Weights of a small GPT-style language model, trained from scratch on English Wikipedia.
Size: 10 layers, 4 heads of 64, MLP 576 SwiGLU.
Architecture: RMSNorm before each block, rotary positions, no biases in attention or MLP, untied embeddings.
Training: a variant of Muon for these matrices, 5195 steps.
Each number is 500 + 40 x the weight over its row's rms, rounded and kept within 0 to 999. Layers, rows and columns count from 0. Numbers have three digits each. The size before them is the row's rms in percent of the matrix's.

# gate: layer 4 MLP gate, 576x224, rms 0.0568, rows 161-170, columns 0-223
# up: layer 4 MLP up, 576x224, rms 0.0569, rows 161-170, columns 0-223
# down: layer 4 MLP down (transposed), 576x224, rms 0.057, rows 161-169, columns 0-223
gate161 107:524508549578462473533531513474515512458505509462459560494500540506519593523477540481504497426451562562501463461505498548439445484531505525577468477483483436486514555462512492478452453484538491394530489466395475541444519490458535466587488532508474486549477522499439480469515447516546507555477569450495497459392525458502501536506413514475425525527469434499466533555549442529550535414526496525481470483491440506514484497475493532500584478472531457484497511565518517528489544467553447502532452567486517558470487486484539520519535474494539497454503571505467517467489484559522456532549467494500452472479541500580551490526583507541498503495479424473550526515448452612496400457525
up161 110:545474438484465419523496565484421448521508468463469416445450577470470466556540537504457501514461498512461531519504461409496485452528468515516485464545509496544514468547445534470494501472487470549506443480453585495440577537480512479490466495498473501433458544486496506477482504482486453529576537449469467463511509515525477534420516518454493433445543498452440482424513459495451528565532418501515504468480584527438511524492490546537520518493573515427493470532584459463486506410542540520442567462472532482450452496509461567462518440527498491483436547469496533507501516463479527443545534510544508462547441480506458514552509533505432495492420532431505463508582459558512532564570
down161 107:549506444520463540532493601503460570495530498512582500502419474468483446544467489520486529527459560469491574542481535439511489526543486503549555487460481489533527578491473513435525576546486527495468552550461523466435471512549562458504548536511518506426487529465502517566537477574496514523544482468508492430536489413535518520479498556440527488456553505534497472430431519526472516526526482507482590520493555537434558552498457552470556492468504483451461445504540442504506525439504552485534494464526473518515479515504492530492562481508479530480430499542593528452526495403503539525587519532520517460511430505457489532551480489505445516461408565432506453504472454568553529532574
gate162 104:484540448604504505479509461503546500553467504566532489509529484506570517530528545538486501532472473501522536581538431512483467437513529440438474549437485539504553535526537568487481504542570495523541511497531540486485524447443546503555509495422474440525406507596587512472503545518503523544483539477579526439472502529581434509498518513479382408442509452479572481482470481527467556470491476445510474489474569471430495568501533605495473454433537487481454505481569494548498535487515497466542518478526509479499473498576505500548519448516507483571563563436518517549494502538447523546480521542492488485495496452478499489573469521525493482466458465498579454502535441476467502545507
up162 107:512484524538488544507516541517578518410531528481505512463468497538487498522509487535458385479502521560491518519488412511493506519493470498640502464578486473498476446510526471520456449551560484459546531477512508517510453501488487521459549494459576439531411537586626528475535534438485502514531528525517515421451532473519505502488453529599488532521510460534513514442483519472521520466527458505453452462503603528428517503512468495508484472493472567460539494496540483537474557507481421490551562460490512428421546539450520523509536494526526492514546566462524493445463478456477575513480496474454479532479523519460532516614462540485440463487513518530563458516531432527527443458513
down162 106:525604520523473471501458473470450564489473477431499437512477525500528582548496475528483459480493532566540541535489491483526551482500510535517450512526533514560499470510456513441435518532527543491488539508491505459511477498512484432520469522529511416485471489435549562490547418554470549539560445520455501448460537440506477551508466527419494485513525501463592542531443457444529478486457485456488547470491475461426543544554560477525380496431511426486469461471561474433462518497504472492522453518499544467488479582564504557513472445435461524490511531589484429462516481534524577554469545483496496430515469510540525451525458554444502472447466459558500496456570496532517484495570
gate163 100:530502479481494555474589471471437494532526434537547562460470533469490458516490499513530498496549504588462538502509498495559501492565563459499507527491543578447531486543486465459440460572403539562534511551547553500556442427523485519451449491542477544435444495496497483494503563474532487520468453516545435457501534535517470554492350561519537423553527481518458476480530517522482459447499490572528466446497513508513534480490500464464435465507509510518450444411475486429466586422478486494496553562500470530471518513556489512485520407450556526512505556471458476519500551505541484443511600472513504539538515507497473500545510507472493452450543475536544465477504534455462448465514
up163 096:425415518509531516501503529482494540565502514445436440420564547463472525467530536510530493535490484527471529440509414423529515502489538502521517478443525527500551552523581531466441482513494491470580452483375506491480557501462492487467523497479479456515488523460418515505409438455504469483539516569435542569454543506513433459478495465510485534520488510473550449475465479460526509507485434495500536565505465420500538480491512534490441421481514490568551527579487453527453539445556476524441599587515527525555510475481502506598504529513532458497495548560464472491444471519534480577519455487528498462512499532535509489486416564513560511533540467476536499491506577518486486526520
down163 100:490500480586441498466510484632532437471477499469534503494498498456515497448534544528445464578608464523515504453560571527519537583508527551520425518520537479567534502507514503523502476507510468497430532452474541511496569473566487468545452502540455477484458445499538489545429528437459536466478534451506566455452412512551496469524489479456473472525510467484462533493479532519412497434511460498491527482474481471483468479493556521510533548486437496497462499539602537556446589485483414437528493450511474503568513526569524553474513489479514496508494537402517456510468491453537481505532497496468503490439510493515499485473487453472506513459492515551578496511462409487509488376446
gate164 106:544529440449478473517488524471506512521529541483401480488510463518521477457498449473521555501404512524525440563502467435520497466553520463449504568466444518458552474475508453469480505557553524537436545483501486481499525477525601460520500464467533561491504465588479533546515504528477555525482489507548501421533533506484452472581536508458495529540588470511504552472488426523546568443570525539527532527546518582492495478530506555487530487521474513506454486489418537519533439422448491479484460552564482562455510517523536519466546477408458505475533528530528505540433510519494457487513511518423583516492457438515459381454483445478556535525464554527519454564571525541491533513490
up164 105:460526522453586525556428478498467506510595515503530464460511546487507484502526516569520436493613426478540496438522568540523563549513474496527559470469525530593457479473501457494552526508396565487457525508480421510570485520506478478448480505516481433488503474494420493466491515510464509486533474414498539576505499474478562519434537450532542538559503584514499519517553489512467511533489548455494520463478486553561521471468440510516531473485540440479516449454614487481430543560469528512497449499478492528537550440520521505513537462415539526441500462472524468537473483468558500508529480471531486415427468525531521563549536492546467494527538511512511589543519533435516519502507
down164 106:533476511497404491490536561570404576512522492489433420458489505511551512549522490535490564490429489477557509486508469463457498473460545530556498481469445521560489493469429572484458504534469578502437551548494499470466483463516500521533494479510492480470451462496522509527567512466493483524510573548480480485535565492406510478499535558513483455541551548471494527529516444419454569495571490527484549539476453556534474505537466473467495539555583453487509492466535525480428548484540527476528473548549432507496560465531487503503505416431519575503576466468547465556448492474483468549492505548519613465520497482528497487514452478541539527469492419539535446486423501481555508431478
gate165 101:515512453513426418545557577398505505490520532479524495557488549481462509476551476456580446469513472467487492530552522434481522539511515518492509486499513472484470477548536448555514622481531453483552527511532488535447517529442559529525500474472513518517507575561480558468584511560497506544398546510444541491435564514536324468485537477541478431458528491455437483571506508550508445488577445539525524492518491500499437541457477525556411503489501491526512495499574502520431474512454492445510470432539475508469546534493545444458509478473564492464558485543447527549557492562524517475504495497479469493521522463492528442498505524508480505486521516505481528453448490524444511487494
up165 099:505527518551497511552495487516541482464511476541527447510481424564542497462427497483442556513439477492542583459466483474509496516428590518516489553503478495524466515463456551547531534494537504536460502446544564545473521505560537449505516617629464491504506484470547532491511496499469553369576424467514482523569453497540568534503499525482430472458490549504415526473498513497476487516516490501484510531501576450480469427545559555476538515498521445504524470488512493446476486399571505469490490456441467465537469541515381436529519476535430454482493535502542539537496545461567476515490488456492512424521455516521469546534504464533457508546503482492497496522525486511526553506439
down165 103:469539431490503458539545542426552508490496468488457488486485592465583516539456480510501497492505500498461463468531516519514523456553476491558533438510497474557535467523493453482509492566516519451483514499493536539492436498465433509566511444453509489520580534424578513525562495580499407511508487502525506440449432550533523482462543517430440494546541474544505475525481497496530510486523459453453555545473514537506511528557491502502538549493526561524469507443550504524480456465495534451516519459492494585471525567522440481533533464483576532449513512446536537427516552571565514552508570425458493484449504446539561470604502469499516576540548543570487552599503502456562500493469
gate166 103:507451480486517514537574516506522427567600515435472484509467494457459528459564383503502458488475497475465498504464483519431500549479492496514475468474544477399570484511504481499534470559510493537468468476502542511424396508532434532526508488472383468452538502493509469507524490518491516516524537444522548465494443600516487484524473488542506494425539500531497494451507541488568470510548630489523489469543545500522537509523479535470493494443504399518560508465474516472541473538551527554432532487491510545431516540522513487499530460473529506438518442544487561436498470408455530554506484501488520485488474497495496495553528514414482557426459516495513492515565408488531554542561
up166 103:441473571532476538513519468528484582425504499532491519518481496470552545465455531523495461399472551507538478550576490501531485506552546477504588487585571532545442550489525492558513431454477453515499528515553465518522569503455507499499506523508447495546503464526492476510500534484588497495435496419449537530456546479502429462478403508453507440493491460435448471504497485510497481377456499471453505509494426476525474475573511581513511504522479554426505497501524550521512436467478525501522588457484527431515419452519473498485483559527480448548484497516470476517499556483564463532511464537460459453534423487458496494492520494424430514499557529546507432489451496446551517459549
down166 102:455399457488524527505486521439448541432525454484512464521510512458429557577490562450513485467511514492445561460483464511529446586504450490472548489454509530482594507507504437474468506504442512455553539534565447492467488468542500469513524483527488482503514550550541519478459489491496474448543554473492413490534487450491498530508435488561499479459508467556487541503548492436529512533525558441457577519536527536461475513488484517469569474484473480549544524516450504564489501514505474502539538508483454496436526534530529374475577419481479458476554524519459562396437516424559416494533477477530503524515519508549510499550504463496467544454506538558489531453537486569415450480571
gate167 096:427436542466481494505515535543438533523476451406535461484582532475473462528460582514506514517524549528549513501542460533452527551500518556491477479493472509516557548543400437464545446525522530457503488571441511463494435553521523409486529526547536459477499533529533570465560431521516497475460478496474507430497475497444488465518512424501517536458490529492523535503530497560524539485599517504471552535424549525541529492556471552522551510493509456498520521463440581534434482458517469542512439481416500414577541537500534579515521495479583470455555461454542515487494479562471506462502471520469483541494565493535518483485519452536439491431474516511612487484459537515486520500489
up167 098:497470542565461495465513515554425454491502559466595479394528573472439555570487426486483473485542490443467529529555503484509476512466559530508482437496475486458524492563455510496528511489537530552512475555479501417487469484508522480527558506539532507525540520486497489518483420522467501516487498502515565496526404454500566482564517513535530539533465463479494493477526443562492496524481528513521454501467529532479557544533520524425465424500510537351545535532495508545492518502516512468529428482497517471576560467519493507556544510439543502463495503487526552477456610572505557551424477550548488507507476545527473509511493514495468468457567525564548484383589502528528526515515
down167 100:474519459490491457509479516521498454509493511500524478434530498506589477546529467560452481512514431502550534493562470480525527540510501496517517506512457493541462563469415471464523485495431572528510471488410454489451518446562537448450531519565506495494498474555477532460463527397525523462482541463493462463477443460463474519535558491483530480455497544508454550509510509431539500404461466501505515505469511532520511541528476531466542591444519528513493467520406603432468495480470548553533512508495484449545540515513511459491463543590504475460437451505523530439433483455501455484460447544538524632535496473474474476538510409565390508409469457499494475540476493469554516506508
gate168 097:503505475479518496469495569461535504463462540440498589424491591512546437462533431485371540511507440399485511504502516515453534534534439463552547476401514455476493517477490536431484531481512519543547515436479536472445509441453444559529501530505504531539518479533463539517484478535435530482515531504494508502531475547547532457491503514514524425477551468524479517567420532471484543513450507519491505519518373480457466513537481553458526475502434505506540528536511502486478526502482467470512535447512431545462506471525526480522598411471560558525510527426516485463488451554515529524442518589433499498523452508522500523459518518507453543545534489520432596500526464440484502561492
up168 098:548402532442468516527500512544549506494559547558526533500543527530567483486531467517495553557434539535583534476473496551507459485474485465459460475477447480531433469528496393451489508494516487561481493488446431524492566508432477461512534504401469525512509464465451489487500462461501496531440492488448467484553468537438448540561555534489484497535506532570465495440494524512541435547509507465498490526515446477507494505495508492498445497447456472458487555505511569494454480481481490497469589511531524479528569490549575473541512491516533476454483453541531583466440475500481546528571476477520470468368523628509451447433519466510500459509456482562495474440463456568550500543500
down168 097:469507476528507457468514454471518549415413493473536564504546463581521538458506532459518582591495527549595477542518485494447423500509512512460501526525474491459478513493558461541484480495549497473512522395496537511520483477462516505499481570519544425516456455471496407578566473569497550485425479505473530459420454533462520461486445416453544515515509477538576481465482525532535513510531514597479545516506506498471507484485462480493505484440495561505541556465491461518471484519459496449520621462531511511559496562488559548527500475585550514516465474445493493521521485502556407544534479426501523491451481499524411548489487518575537480525478477531482476529459459474475553520509
gate169 096:478525564447498502480510501487483489495525491430502429480533527565509530519505449500559588471476515537388412508485510488538510526489516452566479533482505526523595476504506574479464547519511461482458553570479526459485484458516482461492498484486568452484554404496531514514508505563531439587446488512525583482554519468477515563543538569515423519534477508473531432482537458477442447526522498542492480557500449512600393516542481496554497432443555468582553554505536516494425526503478522526520487554542540537490534500509509471497474493506499541516506455525516523481563495481427533491471496552503601470447569530470562481480465493503502521583461504453467470523505560450503509430517
up169 095:542544486420490454545480539485404520469433513468497604532496513472525512520512492514530542469519543532513463494488395551447561461485490526453547512480537489459422499506511455470441451493484430487532434455495532501450479623529445520534490589488428475515559565533464443429535514475475445482514451560543501486478492527453531470448503517501510474524501521536505467439460535446484511508502554430495453521504544482501509497481504540396516564596494514470452535538565512554510526483526419465515564524415515443528556479499541526475530481471548466520572440509503544485489473564547549514505446480496465551488489431540470532452470468467509511507536515535460487546438539459531461532494
down169 098:466513509506625454449478524565471490480492525537500509562565521501473513551470504437488474584572510527496454465517480509512532426475575485516497486511546492553610480535463522563482470457449527524561495475434521519440519486551524523460458565539528504511523484532447504466465489580510555486506573451433497498526494520540441470547484443469484562512522460499461518476437473478500530552498515509540575499494491523443441425503463445464535522540494466524475529563590518527458480441526553616524490508515471449546393455460475496496461576503570520513414454503503549507494534482522458469492520509559479498590488511465559485541497552561501475505499500515485511489414441478483499486527
gate170 101:541511542483502471405487495461559420543512534486486523476545539604431557429553509464492527502523570480438507567479506527491529519518479518543548486549485545437505514475494460480518461488544501559493487468470467486525588507519468545535500455537553521476488486502512489451515462490419538490555552425435576576440471544481478570561527541476459473444412557406448557481489504453524488572500516471464451467589432511420483481496481418480521503542475469493509468504470503480470543454497532463513489465511466439457526526439542453472494521598496476453501532548479547518578509524507459553453487509528508501529483508558542475535479517577534445507505497570506494505464521490522530549563
up170 097:567542528502526505558539551528488494497525544463489501536549512497504489534508466502477551496567523480521488503513498493427494440499519589538470460506447526443442479532493563513553552478548500568566468433508461478471503554504467589459477559445484541559553462499506598535453486473464518517444463533530493452495499443495540521464467497520547505539436527526533484515501518517523500436506420510473416500477531428480534565487480511556471471524479562573508490454606561526484498514495463575543547586489434432519541485526564503601544405500428471481523539486485545468471490453518490484519509566462500488455441545515477511533472450432553472490533505440577508525462530435449498500519